Each number is 128 + 24 x the weight over its row's rms, rounded and kept within 0 to 255. Layers, rows and columns count from 0. Numbers have three digits each. The size before them is the row's rms in percent of the matrix's.

# layer 3 MLP down (transposed), 3072x768, rms 0.0705, rows 1856-1928, columns 672-767
091:163074152125140126126126099111146126147085153074163112140116115097118143085142178153128106065131131113139132166123109130116142096124128132130134132120084104111118175131135174171147098137122100113109117116155115116160138083163118114078113151147092150111115127137191123206082131167139164129
105:136126091122121153153096132141074142156121169166085109113154094091148129121136148096138105066143134146137164133097108120143128130133139158158103117102166084109112150106140142150149148122146123159141101114148153141140133152149110152082127106123166163143136114149111114093123099144126119085
115:098114108167149138146113113102185185133141147099085133136099130119134112133093117124120145174077124173134180151118127118131106163152131138131124169098130154133139133143140109105129131134136159106186118055118196100132149155100094082129145151161117115114135154159081109107102120128143156114
019:133174092124151157114137101099122115123182121110158107149101098144137131188121127124123111124110144125108124105148127126147103123143091172126146127143119160168106159156159088175087083140143155153124079112139114140082160093097136120114137117153124148107127122147136134124148090155102174149
082:157152109107117128166113115159108132126136094086142147098185149118128126153103082139130119145147104150119101109098085147119096147146116103132103177100122142099105098120120102133130124099190129154100143146090156114126096151110104136099163123108119124098176125125132120099137127168142102158
128:142168115143065091134163152133140123132154119141107189115165132123126131147126107154137142122131146140133136125096087112109141121169166128132097144109115123134128084191099139100109117119129127157129165112119097184112125137136164142147141116115104196131135122141141103118114125103112128133
055:101163120133112153122118138131161156120138107143155104111091163152141121118108117152110132122091121124124124101133164178130152177164126154121123122173137140134099148117120163137135148123139161142102106135138113123102144171099124131130164180112110130107138141132155131109108124145117150151
142:118157113096132076105162181078093149160120135142113158160124113123093092127174105093130135129127143128111072053141093185147138120142119098118090145109122123106140097131171095088101167138128117163157112101144097116128087088137133139163133145113106132134084129177162132168091139138117121165
117:190122089117128128124143127126109145110135144144140121122164132135097086124104141090160125125111132138117164177124129081082129082092102126161110140141129113120108102173090153139079139091101154144141116158148120122121135137166131131121144137162129142118171123121133102160107136119146097130
102:107108119111166171084127150110114132100156145171108162131118124112158111120140115107114129113090114144114104118118153121143113107139173118106124151133109122128153130105137123128108100121098160146096129137145126122145135157118147180106155109116157133160119093134136102112116125155113121141
018:124143122107157105113151156138166180158108137143159106113085123136177122131144129119160119116109116135137158124119103110128053154083131121120107129108111119126143135146099098131176155117132108133134099114121111130132118132187078142142171132192152100134186153161144119141158117179165113144
090:142126081097125136098131138102150158147135161122137126081121139160091136175164151158134111131181144139122096117109146138138133118132133103088095128151164111141152114093115119140138162168112092174123123103112171154117086127095154133096140126120140145114105142096159130141122071155128137124
108:141124130145130122141148117145163149122144114093107101135174155143142132103079140152094166129157123141124150144099117162112122142087119155065123121135164099113137185136119125119141141120085110086124118124131090088105147127145165084104178115125118108126120106127133162149116090140133091126
030:136106131090169187104145116133133131149111140111156182133125093117123146170116122106144127201096127141123109120092124172127138145109143091101133129153130105160169155172169107147134101085133147122120135117104101136129107126128101091120117103135149098124109156089147130170128152126107166111
081:121124140151101107112112172131118122070114086170093134115149077104126112144124118150119132086150125091107107083125111112130108136085081128130158122128145148129090119152156142132109135119132128147173089130115123087122096138143136151120131099134085090144085114115155167124133069129146132138
111:100101122139113132107092152092161131155122145111126087128129123140154097118151138154109128136145111128130166179112134123126152110109130182168124123124083165108139124123098108109110178125145161153145141130119125120117126147098114126106090178127100083169127151149120134130155158162157129153
070:134128121128142102104157143126097131104139104123132154115062141117103156152122138137138166139131160126127148091101121165114123125083097113134125141114146123153143096085114174149126131113112128136123135128131076117157139143119159145137118167129127144120125090159131109121160095125154106112
036:134102133127145137127138149123140166150122136144154162108145154118173145163129090096162107122101144079160051172113208119155132112092131152135147160087087166126120165115148081149143127142128128164098086158143157128113102137105124107130099118129123112139101123121127130146106097116119129162
024:151153139111156101130135103113149139122115075105132178174106098109126105052140116149129157130115099119127114127136083120134173112129122122114158115109101142118124105124119140104113154134105118113155107108163128141116121133132094108152129152144129083109152167153110171127138104096175129106
096:130111115130126135145117170088144118154179147124071151145156117113157116150138085151169108128106125147111138118118103166124097136115158134114093116111161166111138145135093135092140128145131122131126161154104108155138111161137148122125127098100101119158117119105110121096177116149116107136
119:102123115113111130127100113111147163082112135109104125159158120112125147133105152097103127105118160143148123138103183109103134098138150076096111166110128147151087146134138139116101128144085151129108168129113167105120092110169132116111113126123113115133149133137107124117111168130125139133
025:108113111123148139117131137159117131163127109096134125150120102090112148119112118164121175122152140135111118098102148124147118095135164137128117123119145123139103102112184140126143183098140156114155108120099126084116143144166093083115079116102105177109117111152103119138121132151104134125
049:125168151097158113121122168119102114097153093117151097135112132124141124168099145145107094123083114098132151117136124113075143124154126147099130130113125127101114089075121117128156103096095150121109082165124144115118124140169100145135149149125126084094174083147113124101116117133084102123
101:148108150095140150137136123089166114101129153138106129140137126130053122116108115145137121083115169124114153102125136078087090133205147131112118136097105110137121114164106119131077115133131173103117128147098109102155154130121149144115126120102124104177157111138130141143129142138133140113
029:122141102133139167118153159098138148141117106123125180084151110133143142156097123124089171156090100151148142100165146162096086142137117123131118160143132138139136107148122160117129139163092128125180136117155101120097130127101113135107152144159137142107111153130144105123135128133148076124
088:115140125092109067164149140188103145151136136137222137115104150103131131100124120152133108120121135084106150145080113102102121119167156121154139116122128105157106131112115112070165123126121135110122154130178126128127086123118099117122107134137088120161121112143136152109138120176129134156
113:135114166102078145102135099175080116135139151083131127144142169106150106170120139148087140153123140153151086138102143151176120132140142126125167124159117102164121103100091162118147151158131147130151165078130062108097112113123170133134081178121142120140137122112155145138112119108150136160
065:097145117126138135111098119156164136117106095169188126157151134155102145155107151143144180113124143129118157079132162183089185155122088131106108128155123119055148160115138100140115139138124099109135085132108074148105147131160105111128143136187145142155142118107114126085121129117139125146
022:133135128137101117163174157123107164153149120111145123110138132155118111156114160147154095112140137102103149098203167125104118136079136137159080118145147110122064086152160124132121116162136090159140157093117103119124126121146095094108161130161110169135081136124098093145145108112152094116
120:144170106108149153155117137149140115170155165130114132117149155152169129143137111124137148133070137113134113106125150130115175099145123139115113125118172186118157116112084155091120168099143139085126177153138135099135111093112094075136112116104141105134064167121089148115128135132186124113
126:122090111138122153141153154111105131127148122120121082087137128139146154137120121124138148137089154159119152153099107132140120106118155112142135145138090111145111118155145152104139164137148148122118119105169134127165131144116183129115142158122168158100133151140142126121141157140104169097
110:168172111141103114129092118121142128163151100101110126168172128127143155125139132115159102143117144111085134115128087155136089134117090120166117162096110121141115141131118156146104150146152115176119142152116104135167137167119114147122163134073128121096109138110097152066129105115125121131
129:109153148137119113109159146094126109065156143098079134155200102175122081133085134110113098138142119134129170137125128122172093147103112095101133108144163140107129113144118102145124120072143097169113095119124092139093060165132129104084135155096109130119140163111151138121173118100126087133
109:121133196163156109131106114143144131135158116166123094139096150098141188077140125097124112128100154123115132112136127125152142149113096149140136132134111139133200136087146147130133146146135147131159136114149107176160141122142141151155155094122125135106127141116152133125131105156129117103
083:114115135122099160167115121136149134158103092139115151126091060076145166165096098120152123142119108170139142085161119143138119127156085157151104171107142126127106165095109143137128154104111160119118115124132081143180144169143120119144143104131137127087125093149111120163141142147159170149
146:125142168125121122101091144130081075097151121119113164111088114091082104106138145159138167157113111129143157130112103139111128151122122087128114127177111133127126135109122141084113135171144112134115149089144144103112141152122101169125119150086107102148102143139197121110101125115100113136
067:108141125087153201101110147118129153097171131109123118135114055132082144129105065104110086112103151150132139148124111078137120118094131125158113186140115109127138123151055131132180140121098141119159116133123156110138126130177122132110082114115143121131144098162126109104086177180174115118
069:105117119118168110122153139137138114108144126125115087090164117119130116106082128129090148151125101147133138129110159147152129137102131117101108092145140158147133105168183070123176057119136142123134093140145164153108118154115135115144132095138119132134155144087153134126163123115098140172
024:119110141132127136102112106078151120120138145128128128185184153109158132150165130142113133161165095109122110131148139122132139097113167088120125146103149152126132140077151146114174144129115093140141104139145127124173140115176126122104116159172159128134101148124112134119108129129174137096
105:100086105090146132167112114128171132129132062163135110129105135086150113114159132157123134093115128124096124153130141129145126123154099167138147119137124183107148136119101141128135189094126129152135141082141098180143138128134094136153170142117097155146117161143114121144114073123119161109
113:116127143098103124081126097113149090114135115139145129105109157079126140158117164154158147119156132079149138137150137116099116123100144121152140126115118110102154109131114204075084152106170131156178149125131151129119119107107152108100082141113051156092153124175121159109070127139091189087
130:155119086143104123114103124128172076111113108119136163101135161126152117123110163186134172147105132118158169136117114136105141075076114150132117144150112139129138145136176110147143129103124130084110133117086142087123151155130113132124145075147121116112121144118124083145135114098099116114
034:127099141153144151117120145131125168058124131139119151109135116140155101130126155109132138104152116131115136169115127118142168115113122110103116120139123127175086063104158066166152183156117108087090123131128096115087168103135149192123129082129161171042155121149146076103139134108138142089
139:145148100095110077122173094164087113122147121085164138081147105164130143139174118163108159174112131108108095120107151093182154101128123093157091130101099110120152147184180114140126165109160174147075124112128136155124174146128129150131168157173147159054120122088141141095137111116139161129
020:112078122132155135129109139156149141124153094141129131089156170113128112130163125132137190074109059135134151133138107149155118159172110168136127124106120113090103126114123123146163103132080109126145158113163134129146111114132142103094115121092143124096127123129172138152142116128120144134
016:136126145090126109117135108129149149137135124132134129102106120130147143174103148118165141152079142133143110167132042140149100114135116147146143097179139144126110137152174115136173111129117140098163104133089091125095125133128094163132141136148114115110110101146135137082109156119126123106
082:097148119102133172087113158176126135145174095127134174130133104122110115130132144161128153134081093104106158136136093146126138101098151135128112141173135150134129142179112097124149119147160135119093058096129086122087137090135086127145177131140167137141088144131137143115078100162132112146
130:110120142109163145117156139124116113158167144173144106155159135094128153146075103135123125107087156095140098069138184125142126115146157118157110118123154109158191126133096119153175110140131112106121113115125129128086113115124143104103124149117100117154127125082091122147128103143122120107
092:141107111144160117144136121128111101126163164082121133140132145130140132142146136107150114122098117107138123179073128126130164093136128139100107133120147067136176134117141125134155132118124154145110132122169151124126160149091119120115104111124143145129130145141118146125092130123090141070
076:143125144128147147085146142191138133111119103150120186124121136134143122114107140150118144110150113151097112178115097164128098180138100146147133117126086096124121147125111136126099114138122104109090104098197140129151105133094106125108140130129102124126130165133123114120126123117096120130
107:099130109150135124131147119121118097116141155149114103138103114118140145189164142157170146126160130115107126144116158166163121164136133084104177143134132124131101122106130141178136173137110135134154130107079124149130118133132094134106107128130117144112128150118090130115069132117137101084
073:153128127094152121140155133154145110134109140133098109106113157133161137172094110140129197127124091082095135152134127118120111090170137142124138103184157138108135139119081129112152160131173161078124174095071080116140160143141107114144095105156166153160134110108123159121140133089113137125
083:147073145144150126094088151133109116163132118139145115122091176162144151075148125120109152100155126105085097135151133162129151161126135119154105162129124125110107121112174155165146104098126099172119133151132146116114153129133123115093120122107125149146132143098117145118120126127104175125
118:149114103141099117144115116129184151142118095171114164158140139141146136115126132139127163100149155129126093124098098128179108151203149114072104171157130161118146136124111112150112127137129097132113132112128113128148130101147080104131156121126134150114165099171091135131088126102133105148
113:130121137109164130104103140135131111124117118142117116120142168113144060158103118113063152099141112160099128109141096137146089101144134149150158086123158157116108131103095150108130126168149159142140107139082112109140149161139106130069117104135136106115102142136146119166148124160138141138
115:116127167094142137144148098146075140131082134146200140157141120106127129111148142118094155113137146100133158106095156130149201080132127175148118123174132142091115139134155124115148130163144141116133146121162101153137164126108135139128140179110115139134101069116138174126126128107095103114
029:155112107141137130113107119114097116107154126130142124131143128141148137084102164123107115118139119114125121142057107137126140166127153136122123126124142137124126171163122122121151142135093109135185128102121166093139123138122152089094148133150081114180106128145173136142104130105076132128
033:112111137136106149189119128128113114120145131128125122086128129125181135147149108124146116124118080114103135087127087116187116122150116105101136138127150144112164155118140133141117123123131134141146138133149139089134122115118081152128159161131151115133143134136111116119121125165110090105
080:151110129070129084091132150120150152098130082131152135137150157117106108145127111158158149117176138163151138111128109109106109118098134143152129122156109122097132116176111169156122125115141150111142102142106161136107123112102136155118154123144183108153128085148123144127106130127129074125
106:167104132128126100155115109157088130120136157151160122151123122158135129142102078131133141114148146136094148125093107091097095106091078125138129129067094141149139118129157142108159115091142147114158134144124158126100087118125093106146120115154163083108155134069107166143145079118152098159
130:178115091112091152120100144125115144123130078092134197162132106139126111100129146107100150156133173157139134149173089122117156122152091147130160141132155153132087123101115117077153124105124116151126142104159122127135099160111140169134088142102150161094130137128100130129118147115136135170
084:170130092128165161116122110161145120140129089163117134133086131113132160144120090122138121081114125148122138116137153167103143124142111125131138082142130173150119136104168137137140147090179174159110126126133144179105166162089129137145120107124103124176121155169166176132095116170162113150
116:132115120122144115121159122141107145129108087112171144126139084132114149103126129136090092107138128118098150087136157094151148098154146118153117159097148090155165103128101114136131152100134125089127133125135122089145121173141121137119149094151129138127167128140115125102156170124083122127
110:142150121147118114126146106130155096125098131152154117113134132173103113147120110098117145109090126142108125149130117109103122100184104107091138079131118146149140130175114165128092072108126093137142157133113145122149137150136091143111104113165143125111122127092111088112134130097174152143
086:101103128129136091085136127114120119141181123140138135145133148099103148132128091096146155177105127183135144156124162147131112149139106073162139143100139135141158198102153145114118126104095171123177110138119109143069147114158130143116146126131146086158127124110132119122130135139126118150
137:119151131140143095099143166177128139093143106167122163174134123112087145117075131123126177119124152125150154145105067121127118120152156101142107137102040100087158095109150125148129090139119135156135153125133162143116092148158140158125152174086100141162123125094109130145136140160140141144
089:113101078138135102132081107112094122121113082168102155134145174124086146094103131156124144143120105158117123107128109122174133179115151117123106096159112121096118124046103131161073095157136110129160118098141126119157088116117128098141128130155147147113145136135117148096135125102097151131
112:104172145120104126116159101087128134139106147127142129127092136094107115151080160101125113151085145111108099093169171104131134172147150133159118123120144101084113125107134162147133132153110125121159111111153141111140100156127196137132095135126080079120111100106119139131131126133132103162
117:073103126120116127131144127101141111114115117120065101077128109111127135148179112156101136132127128144168132162124143090145116094149139102151125120116153131135115119107136137160152115103132124175121101167125123154142151149145141118139107100102135084133116135142143131116097126122155121122
104:132122135144123100153139118113128128133124117161166141148133113127131142144128126142147124146131111112149128095124143110072119073134101124135118106135126108131152147161128191129170102127109133124118123113163139101137131171135121118096141056134156125049149144130143119123154126144175130115
108:116158111112132105081144143081145123149118094142133081174118179130134124145081135089171090093158100127161163154141123152103132138067087166126145154204140178113184127139126119135107148126094083138097108119131107138159110146183132107120161136101082118169107136116131079099108126123140145136
102:097103144133128135130133120153138101121126112193121134119142139158124116128124140135131138100109147153147107083092170126110118141144186134149150167159127102133123124126108153158129186137128120135109151157113109144144112149162118130144149092097117141106125139134158159154119132144149119146
115:125141150128126101104151109109087115118151148136164141136098131110132107102136101085117116115153155127163154125095082126174105113158145110074146095125114131118091088132171094128122124095197158156149127108120148125127132109090159148101115108129104156139109152102157137114154106149144111140
# layer 3 MLP up, 3072x768, rms 0.143, rows 1857-1928, columns 672-767
110:106128101178151118120110121154128131101121131086097116076099153113149156106109144153143116154143150162130185111134134114095123117086136154113141130133128083109068128153147153100127152117127155124141174139164132112167144076140106115130145123124128117126140122102099126108119134084125125148
113:124099119134146101103145162119146109171141124146114125128100157164161104106106137126124112113160142102149094126159089151097098133125154120134106082120124167137130127168113113073112089147107133126136144114176150097113107062115112136097133171100146158089134135145112104106125110110141128100
023:099105118109135155177150143112129134128133154153125154143109152128154148120130100092122089168127119130109121163121128131121106109114092156148197131143165140123131076102150111121097133096107156129098163099053130153177147144102124139131107183161165127162129108142127125120120165128112106095
088:166093107111144118139146159107126164189155123116091134123143108153129132137126119071121122125123128111125106126110149126105117122142121158143132096153128128131126171138141168091118138119165109116137151168131091086092141092121139148148088133093175116092122116125099082150112161103141112129
131:122160086155128160139120076103148144080096166054149114118150111145139116118059126121122155109149114147165118146153164087138100131066146124138121133121194137112118107113121124154111146096182140140139127166138136104129122133143124154087146108140142144124166095083132067145122150161094121107
057:157167139136104130135090128137116116112119134114087089093112111088113139120129114121145144106125115145157110078184115126125154163108123117118161133145141155130116106108176112129144111113129153113124165137161133143148131154106120087106154153109163128152131123129092111132118105149120113064
125:077122105130114132185116132117117101098165175139141117099078130138177125118110125141156150131130139136092094142111202109125093160107136113127169138157117116112133131148134117162100117146085131123170131127149118118118094135131054177080101083103120128137142162136129164098149141129150058108
115:079137087124150136132113143055155150137138145097091128153139134107102187084135156114128120140151145133126117125166117151141134177146130111090123167106095107135157153053124102101116124138109134144116128116121139109153184138131112098122143130102127125087073095138110131119134137160139089106
106:115150128137149113097136117159095117097164115100112114122075154103131109122120127111109099098129180155150190080085145096112135114108119126158144117092126074118151139125118133128083083120114125162121171102108130094130102114123108130115115135123146132133139103120118084147118166110117158127
020:138124135132128101121122114119128123185146095198120123106125131146089135114128140117116135133136110115116103094113097147100155110080092091133117141125204145102103169108132170151158165128131149133143120122186090096121145115093133133116156139065110123125133124133100136150111144165087130101
092:159133167126120074131085168139157137079137121152120100114105182138115089103172135107120167128115145128168120099125119184075122132118116142158084122118143124145108151138107133153125163106089161103123145151080141148124126145095094184129111120147156106070106112145124167148154159123122152140
105:175086118142119143131095132122149157106113101131141125188128077102105125168147167155146162123116095110108168119110140135108138163142092073161099155149107131127114111121132175156144118104134172139192106116103081072184144145167126113143145159153091105132147102099129168159110145126135115163
033:129128114136111106123143104143123115159139112156101100155127157149125093145152161088123119100162089115115139137117103123135106150127154154151155119124106105160125139140152128107157084139109115137108089061130102147142116125117153077092116145124112112122119149145132113133107107132128102122
083:091118128127119099123047154112136152120128118158145149107102065185126089133107117099107127150117138110128177127131071147141126172121148127164086127120167150141137102117119105158144113107135093142132147087110138112138148168146092148137144096119155106148169117153103118127180123118138104152
113:148130163119095172093121109135157122126128130137180133096122114136087108123122089132120159142154157124132123123169124114114117153130110137148101104163116126155117098066106112136145136093133170091128173138133154143129135124092156113092119125112121177158160113141126131114153136130090160144
070:123109091132091167101156132091122093126128126177172160109151102098099111103138151106113114107128161091121156108097146137167133103106161130168157136110141131134139169128165154125112082083108135179078125129143131122139106129128113129108116118147127095129100125107154171099141126137136145166
041:129139141115137114137116119123105114121134146124118098163114072141099140094123143167179092119126175155129139111156125118166130117130148098137129117111136139152090131128118147093156130099159181124104114109124142147120136111120085093106132124078141118167148125143147174122126076181117132075
027:105107111133104121167106115140107103079121115114105138112123110136126098118110086105124173115165171153137080132115142105112125160109145103141153101166124114146140178136118137157142165111117113125166140116147132082125134103142123170087179124138150155123089114113098128129104109104134137116
098:112129112151125071155124148148133123099142100128110146107127120099071140114123152107134161094160124088129115145088160105136140152126117127124128155123098118114092161142162113097145155136138193116066135142145122067108113130165098176148133119096141154159148122136166124120134142137145142122
139:112143137128164143164140130133120120154093169141164101124098117172085147141134144172179131106117120161151175112111106103148122119154113163151105132096131102157115152135073153102149190118149142102105083107153123127176128159160189160128128136123134095169103150123134127116068121119125159075
025:138153170165125128127139072120105128142136105094117116092153132149106117139117167100108119133139111125137137077137116115153164133138169144142092155120124119098129114078113140109094121134126093130116085116133129118124144113135119129123135183117137138105147117103156151080133134157110120117
048:140122143114111045159116118105156141113152164138129130152115121082110122134145140138138126116106157152127138139145119131143144150114084120139102146157150109102100151173134102171150137154112146083122082113126146153152138139116114132134100120151128138119153111093092114116126142109126184110
105:143120168115116112157143105143103118134120160144156091093112117136132099120122118148127134111136137170106169125137136122066095097166100147135143153117121104102115122142155103158108122126119143155141111157118096078147123137148121150103092146073143108089128108145118147125099143089116148154
032:131108122113125132124128147152101128118084147107130094108145136169148117143106123116135159125101127137153126100135124084133130126095074164150109111123197157139127103148177096113135119146144131155145176109111121148138162096103166119115151121096127126107143139139140130157131125140108077150
099:111107145166125124130137121099116121100106155089132139153105161135107094125096115126123107155175134171120108112163102099093134129127132126148080131113152099113111064118111143117077168159162168130177131125144120135145102141118127085093134128144105126090146130107117098134146149175156145086
116:138153168064104155154085114116156199157162165128123141107161131146141102139104144149174136092096110132145106110078132142116119136166144132159143158128144083136104128160144092103149091109129149120152152138113140129104119132126137158128111139123124147138114139109174098127133145119135131142
069:124111135122154156132131144136159120186147135141092150122110101114137123123108137125105176110112121120135115095113125147130174177147081085141144109100105139078147148130089144129114112139132187112134161107150134082162148104166104138161102137136128155136165134112160152132109112127145091151
025:108148145123151142148177134108113129136196123144130127104099138153163185124121181173132125094113103157131106090118100128119147150148148146119152108115130164109111100144150123132110145148140160089140158123143116147155108140123105176129113154153085124137153116116179099136151117133131106106
112:115142144171126125113178126152154105108131122125146086144145124111150119111097179135125124131090112167123121122112111135143092152074130137148125102164118097152158148151138088129124105169075147157106082122102125125096147122154132169146149115177137168145166124142156101164175152058102101161
115:079114130134176150135128125135158156123099176108133122122106181109164135122127179104124136159150132173159163120106172154118117142105139162136151126110093132153103177152127119098129123130099132104132161106113113119140089160157117128112137111097134117137126091144145109145096140127140084130
103:164090110132138154107109155145149142123117121159121119141159140174158111101094114091176112138107128118132077113130145127096115129099147140086149156141158153128180118093093120117119128102121137105112113147147172092109126081135134123148151122139147097108142128118146124133175145129144113102
126:126164130143120150127111146144149121135170112099152108154139150102143112104152107153109158147169114111105093122149143167120119139126105114138136099131123161133152175121095151153161082114167150142108116104089125123124127124153144122130202095113197094132131141136106118125137119073147103112
111:123130139114117167102117130185095125123142110142121127153170110131115157099084106144142156134109121178101150137130162141151138111129130140147109105149086111161140152104147110129152127145136137126147093110097164109127126096161058167131142093107130104133124144100170118114112118111126131111
093:119169115118131119101132101104147133154165082132149085097113144102119118092144143095143149143126127115125186155128101105146142129129169070098159136154123152189088123159151123108156136109101091135136096130116160139119088149083109159107116141171158150128132106147146130134143121133129126121
148:141115146130147124157154089134136106135132153116106127101149123118107164142121144134162150157126092132143123128115206102131121096100162164142133119131148136117142112126145109153118121144173116104157101167139131110118116134141152165145141139168120130116140109134142140161134119124147147102
072:139125110122128126110181106145147158124111168087159113087110166144154100122142155127151160104126124115096099121172111142138141150144098129140143117140135147129084131150140122119157111154139165154125141139137105163136152119151137141126127128111098073118142116119140138152075107102110129119
067:156136132141144136096099111150117142153122094140148143150131137111112110104143097123121125134125138148130137118101112119120134119117103178129108156179138120092115116158054140168115136116118071158177173119098128109167139187144102139142129089129096095127140145119140101111109169131113174122
026:150129088127137157082121133139109132155090149132169127093147086106126126126134096114151136146133162133122115122119151136101125099113133136142157112112086106088121115147095117149135135132078113103164164150140132128127150151113112113118143120140123130104140119116132149159124103151139130147
110:109112121128139160114140122188160122155108120131078103141121121111138137137142154160140131144114131138133164106133129075107135151171097136163135133129117132125117153129112143167115134174141059142177153119120100119137117167128157171155121165157124169108118150151094150166088145136132119111
116:170141131124126137164141189144154086148091122135166144135167100124130154118153121121121147125091109126114181101100160173120158147119098109120140101157116103117154142123132146145108149074161131126120119102142117153146177116132138133126099154125116126115157145108113107121091112130091158140
136:130138107164134120122106141168132080119138131132153156143114101129118133149106157137125119135149120138152115114105163170119095138091143122177118157141152106095124161114155108119153127109181126156162116133122116088121159138156113102189143107140110123114112071107169108133112113092159132147
036:158177102132118116151113087116144131099127082165156118124104106083125125092145160130098128134150124161132139130161107140145127157122153108093132133036114169061131221175144131121072112132134123150154112130162149126156134128109119125176143135139151131147160124123106118096117123106128173097
130:155110131088128073163134143121122122109135123137115132129141125124112105121120193106087111128139154106112141104139151155084091106107112136109116083148119127145149139108117155096149127099148156128131108144141114130138108084118108159121100114119124133101107161152117109125117101147144130115
021:102103101143138102126149108110143141116094150118101183117148071130133097087141119139115117149091164139150151174152142097090131122117147146138150189147133140155111134105115142112124175158142112106157103156139133120092109153158150127119165089137100126115104117118119136106123127135165066136
017:132122133161091146130142123150141084108138145135088143110165107091142123133133123152159160131156129096155136131106119097139117133110157135137145145104178157141134157106100129157153178089168159152109164127099111157116125091112128150134138127103105130150132138130106059141132103139134064102
086:139131174127152087124113091165156141086144093132080099090133115096110140133116089099140120137109055115124149130094100156160131180152118115140136115107159129095125169110120185132148102125123121156096138106083149146170121164071109125116141124078128122122122178115101123143098120132126122073
127:110134121116123151134114196115095099152128098138135112118127130095148138094163155109130150063139096131160102069104124187186132120165164126097152169189143095107103091107128108141132117089144138136108132151163158161109167178140154150125134095131117147099111111140066154123116172130129162144
106:138139115115142128109129168097145116181114144198138112141113157179144129121139124120110137123117151144128114102140156106102141137159114146127113105133101109111126139149081136133139144140136118157101159093150125085130117096159095119138125165108117121143129182120170144110089110112146126081
079:108125145108121135131145114137110135111139085137090177105133107133119144107151140159114143132091113128146186115158093108156207141127108153133094105178119144131149128131151137123141113115130107160150144136122161112153053129116136126151127095169095133088120118113152170114156113079127116149
109:145130112123106103106148153125162090122142122111141100105137119098162172178159175159144150114116155113172201124138143087114143110130099107085161160139106124115129170109113121165120111134125148147145112138113101146132108108112109130085112122161107136173135157139087079142146119145106102070
074:105114140128141085117118102116094145130138114110150137112146164138158114111154099153164107102178158132160142076133161156134052175152110116087104086100126143147154099134139143141127161217137084102116085117087084159114070114154159105112092135085105150106122150158121149146065118125101116145
088:145103115109135122120126136100133110109144142125155128073104138136159145144174152153143119148118106115150136081124133090158141168145150102165160145136133130056115146145120189151163139145163149096094147108137166136122099161156137100102122126172098124125147122146142123154106114160147146105
128:133135116142128130119137119147153099144180112107143158104113122111134127117121120100135135107090119149164186100104154146120142122182119122120143135120111136137154123099134148161132160147133142116152185141125148139159084123189140134119122137122128161128121122151168098127137102118138171128
110:132156113104150139125136153143127136147119141154115137107105102127087086130137109114127115149120130157113150152116142115152159106113118096112099151138100147067167109093133104155117110140148126126136148140169110129087130140103093127114154135106130086174131173125123123126100115143098141107
113:160116148139113131118161103134137112102116127134127174144143122135159068125127141104117115138076104136150103094117133123138159149116134149133128110144087117132134109118152144132128126142138118157125121139128134179122149115183177129136107138119162139116113126110156103111140119148148116090
032:147166115159165091167126149151134105156122091083108155129153087081150125137111151159114153139134152128127162126116123145130100123100125138148158099130154133133136106127129137167096111136112104178153135142128113160135124127117147155134104093112115082126117120172125146103151113134096147156
034:096123168137144127112126096124125133132122086131145089127131137123128156122129149130108137119139142108092148136161134095121130057136161132134117142123143128109092098136133169092198142126088143170115132104132136110172170154136140151146125109142148212091128116129123135131165158142096145119
081:101147143104163098129101109126138132076157110139109123107151180126120109171178104160121129143114124122140128154135073191111121183114152109117119113133162125144119152163141097092168146114185136125122096156107131091096119145111119105121167132117105109098123128097078154156115138094143138149
123:102181114143110159109131102095138121088145097175141129160149150139125143131132113158086153122111114108147118170118115133141088115127163119153146119156147128159127126174148064141108160102139106096118089156159149171121091152152147111118123135112115166133141117094118135137127123130172098093
139:165148130133135150179128131153112160114123159109095159128110165140097111133137105129117125094113127112102162053164171172130069144134118154126126143134139158107109145145105081174136114170150139094159152108115124112119174144139148132117147095114094126136113100097162089154133140150134139162
084:133075138123124122127128099146141128124139129134119106153157107100097140126114150081137160158138082100129119151113150147140160171119099132133087157138131137098155120126100155132155087142124084100152145137127114144091122103122143130104122118099145129092119115120140090146118157110146149115
132:087124141132094122162094136110118159176131141104155133152118125132154190114105137105103124140143139140132129133163139114155142123136119112130147144145127166105138140113092148120100161093081117141116156138114109068060148151135087169136151111085143137154150122144110121152142159152169104056
102:146152192125182157132142094145101116105080133130143141107137146081147156123096126114102118108124126117153138106142085129160140169117136131133163140128154078141151108157101137075076099087139140110140145144152113064174122127129125108156134093151124108148125076162128124105104119134136163106
093:168153126144118120168165140154193150140134158134160110110121132097161135134150125157152128104099124088084176041121113143099147128104104080187087134133106090146114157071163152066110145096156131084144133133148124149082163124137078136112120128092135116141116136166144119143140121157147131154
131:143142137122118157166164101145102146120115130055119100142110130148111148136149147099102161174135110144139133090144148144114160171101092114132130116118125085121126121112141131099166123120155150123145162140145125089094132129142114123121148093086124101139130123120149110134103146127125103113
093:118159154115102112111115133167172123122088150119118153135156167122127105115100120113127144166120135105122101070091127103133163158148134121129136139124155099139110095133123196139161088137104117149124102137173139124126125142140134144134126137184091135150139118144143139078134117117114111103
108:144142123162162123080154167115099109111093147111157131154125106121105086135168118115108110170154117138144181137093138122120145099124094110142111121145156118142134168110136132108118151073081160165112134151167104107082103150078177095132131122093110134168153128116157141120132102139121144098
109:111114152092146145182079193115115117108105101146106108148168111134123141098128105142111157119122142140182122085160159196151103105150091109172121153123176133117085082130075102169144130168165140111163124138133160133139131134101110087149153162113149147169081122148147125096141154167099140142
116:117131152105127165108098144174155110158106134118129130118133121136130136114125136123103121124140143107135130125165111116170098139143172118151131172128139141144109143109121117129197134096154125140144089157119141128105139148149114103133133119125092100122147109121145151142142119142101082127
110:118141084120118126166087142110120137154205136142133140088131116093156119107118120138108187111137136156152102141159097165126148112156135136139145126112120147157122143102139121147122140153136124188136130140124139106123139161135134125131112113146150198136179117160100176106130132136095101098
099:151111108135163106106101150104135111154116089090142119157090099137167128140117180139122097151128098144139096101114146153170119203140138113115152149156101128102133146133099144098111111134100148143126108119096126164134158122098154163108112094122103103122148128147186144140136154168087110084
096:150147097127096101117127150114146106165089119135140124101116140102117116090143139132121112151085114142117156121177119157182118151134133166128120113134092141130135082140143127126146130137180186149147120133156148146130138095135138141139144143109121132138176141142125159153169155119149143112